From a checkpoint of a small transformer trained on Wikipedia.
Size: 12 layers, width 128, 4 heads of 32, MLP 512 squared ReLU, 2.88M parameters.
Architecture: no biases in attention or MLP, capped logits.
Training: a variant of SOAP for these matrices, 5216 steps.
Each number is 500 + 25 x the weight over its row's rms, rounded and kept within 0 to 999. Layers, rows and columns count from 0. Numbers have three digits each. The size before them is the row's rms in percent of the matrix's.

# layer 5 MLP down, 128x512, rms 0.356, rows 109-127, columns 256-383
098:502507518498479565479449543496495500531542479466492533543478500518502507554488504486502551488526499520491489535569527484505499522507522512529498520556490501471480499548505478519498511545475468525511505500519457507566466496488503505513516539511495481523474471482587468495502484505489505499519540509531493495539489487481528506510501507525511483527569484512533448499520505503465504536480
100:465516512508517500554525518495480499495486454485527448500501472468453507518473495497465508496528513521496485518488531523499515550489503508498520467490536515499480539510518524500509492495489522495479508444527548518510502506479492514519477463512502483480470526535504501511518511486530495504493547497551502494453517528517482504442504480509505494478464480498526485428502487563448463487462
105:530512530494517524444443493541488496488511436535518497533493473528529497522467519485486455502497496490498472482498517457513539497505476473484518530508476468534518520548472535504512483499528465511505519514501515523509488510479508475510454530521507471485482429495512486506491507480491503457514510503517519504562516488456507497460478548518469512466472510530471507470478506503484483526536
096:518479500511521497514534498496521475530482509521497492502515476481506504529521449517498516500533507527476489492481471496505453500463514499528479476462516510498525473490499575514526489509476553527495479538483501464532508488544495500498489486526507495535558479491478491505487500500524525499494463508522499496522501441480518483493491522456489500477501491496515485464552510539455516486475
096:480490498471498543491471501505512500496498508444561503532533510491515492521506463468524507508489504466472524514548516478502486510506483535486495470521506536485455468518489489484514504467521549470536483505520517512518518488484545497484483515533509515517510491531508514511503502513528512474504528519486531499466492540529499550537522534466526500466489492476504526491469535478478486510515
098:483495526478496495483522524498523488526500501500501501512525534506528503505492470519497568497441504518495524483502466514495542512493469533478521515484503518517529490500486488505504506512505556467500501503551516451503466473524529495452489535490506492471525492467459445499486497501536469475486457512519521503500478476503494468526471465538445495553457512503516483507537492450450567489509
095:516538533501487474508534501511527541477486489489499502486466544504514484520511498504483485520462501482517533476488479504499484514530496491504464483479456500485493466477487470439479532517487489451504459478485520514504535526469483576486505500472504498469553519488501488485504504510511457501489533515449497488523542489501498466523467481481515502506521514505558530482556496472476486452453
110:518502492536501485501442504527505514512462496503507512510494488494497516477514481509535509503504493504474474493496513467510500519539535427531545474492478482484528519502495491478523463569481449508482463501494493500511532475487529496492561503497468520491481495507488469499528485503518514526544460486533505507537528500484499513502505484550497502453484518467454522490471459508505494480512
097:485488497453480511500536526514486543497505514458447487511512500444478457504522498541513458509509498524509482510467510543498511489466472521480524441490493508506470481496482491480510512472541513491521522484506474484520479470482459450455504476529514472517440514506445501535523498532463510513497511516502536496488513473481516465471493464490489535473493511532510522512465469493513510511459
105:515499499481497506511479473512531537521488513478530532495518521529504559455506476480474466500488509501495518530501480500505522484490528521516530516500530499506471460557558461494496497490488491487489494480476473480505493493561475513483524527511513490479528503449527502484536505483474520477543452476524506508542501447513507495462461498471531543476493487542488536497528488483517528477492
087:485491488481473535481513486531487514499502472536535543500544472466533531493512532502525485503489498508474537544548498520484488440506489511485531493518541488529504507486500491502462511550483501498467512516523563531451503496501484527493521503494518473542551498511529492521520503523502465477477495496534494501455449494440500503521568457489464487488505478511547528481530532557488515459508
097:523497476543527506538460484466542458512501498464444520510528478491503507486514512467523537499549501501526510493518500481480475489491520519522525461488505466486520460480507501463495529517482471473500513508508538488521498468501493466479532516549469503506493468503523490522518498528499509507532492445506511497480497565480525486524520465571529481521485519509533512526477477522478509509482
089:514498486506469479521499501497480493506507491515506518551497483494467463483518490491497508493493484552518484515489490499495502511545541494512502482540515503549506433549529526494467497490482492508482544483528518515489565477509508512498470451508460473510526530492516486524474496490525493473501515520500453508464470500522498486493523510519512500504535459510497484508519486494492520518503
099:500530475499503552517488506487503483492485472478521502470468498492506524524527516484502508498513503496517491498527484541490491504485513512505544471541476500494529476483484542509504531591526504488503464516492528539540509509458467513488505546509519496521519498481536485530554502508513531489504510448468499505502506531465520526473527516516497499516439520483504518502484472512498544531513
094:513475547522518514541496507483484485492502489463525500523515520479483509510494513476468499495510500512458524514519508527499448486521494477505477495470526520488500487477482521522521514504515485503489501485464480494465486462486467501496499514525507498446491488478492520507582490561517483489482511474538476496506501533479511518495498526476499525503507504543521476536517494502540514500442
097:504493517492505494513526474480457483503463495467469501515453510471520522499519500514528470500521491458502506496524470512504549502515501476527523487496528495496512467483494517493462520543520473515531510564487479527514497445472510469585517501479526494506504436506483521513495501506496516519534535489506515502489510491510499491473494470513495501500493522486575474543536461494478496489501
097:461512517489559492534503479502487455472503536524494487503509459486521492486484477518452456501458486485517483515441443515503519507485505528525512541478516514528516469500495493479511506472445510517540457488474491510473479498498525506495425470514448463489504486509500488520522497500528456481498513503510548487516469526488505494490472488466516511555500548489505557492508504524493461507506
103:511500508464465504448496514512489520446550470520484529464530486494456503504502485477478535511503484498448530515474489468500487463502449523496461497477523492514499450482500446491505501445438499520511482527495505441503513525510515497466490482522462487479509516535504498500512502494461475484464497468502528498553488529521493496532485502524518512518531500535493469474531486515544485509463
098:506497533480531509541491462485459508492508474487488515525464463498485513492533503484479504506529511506484499482445497471498538550498511487502484475513504537465535479506473512508510524498435543498482472499519490523494524475505504510502469495505471504539479522457489551453509497494515468529473525528525484510502527516513507482455495510477568492504460500554489486451489548509535505506475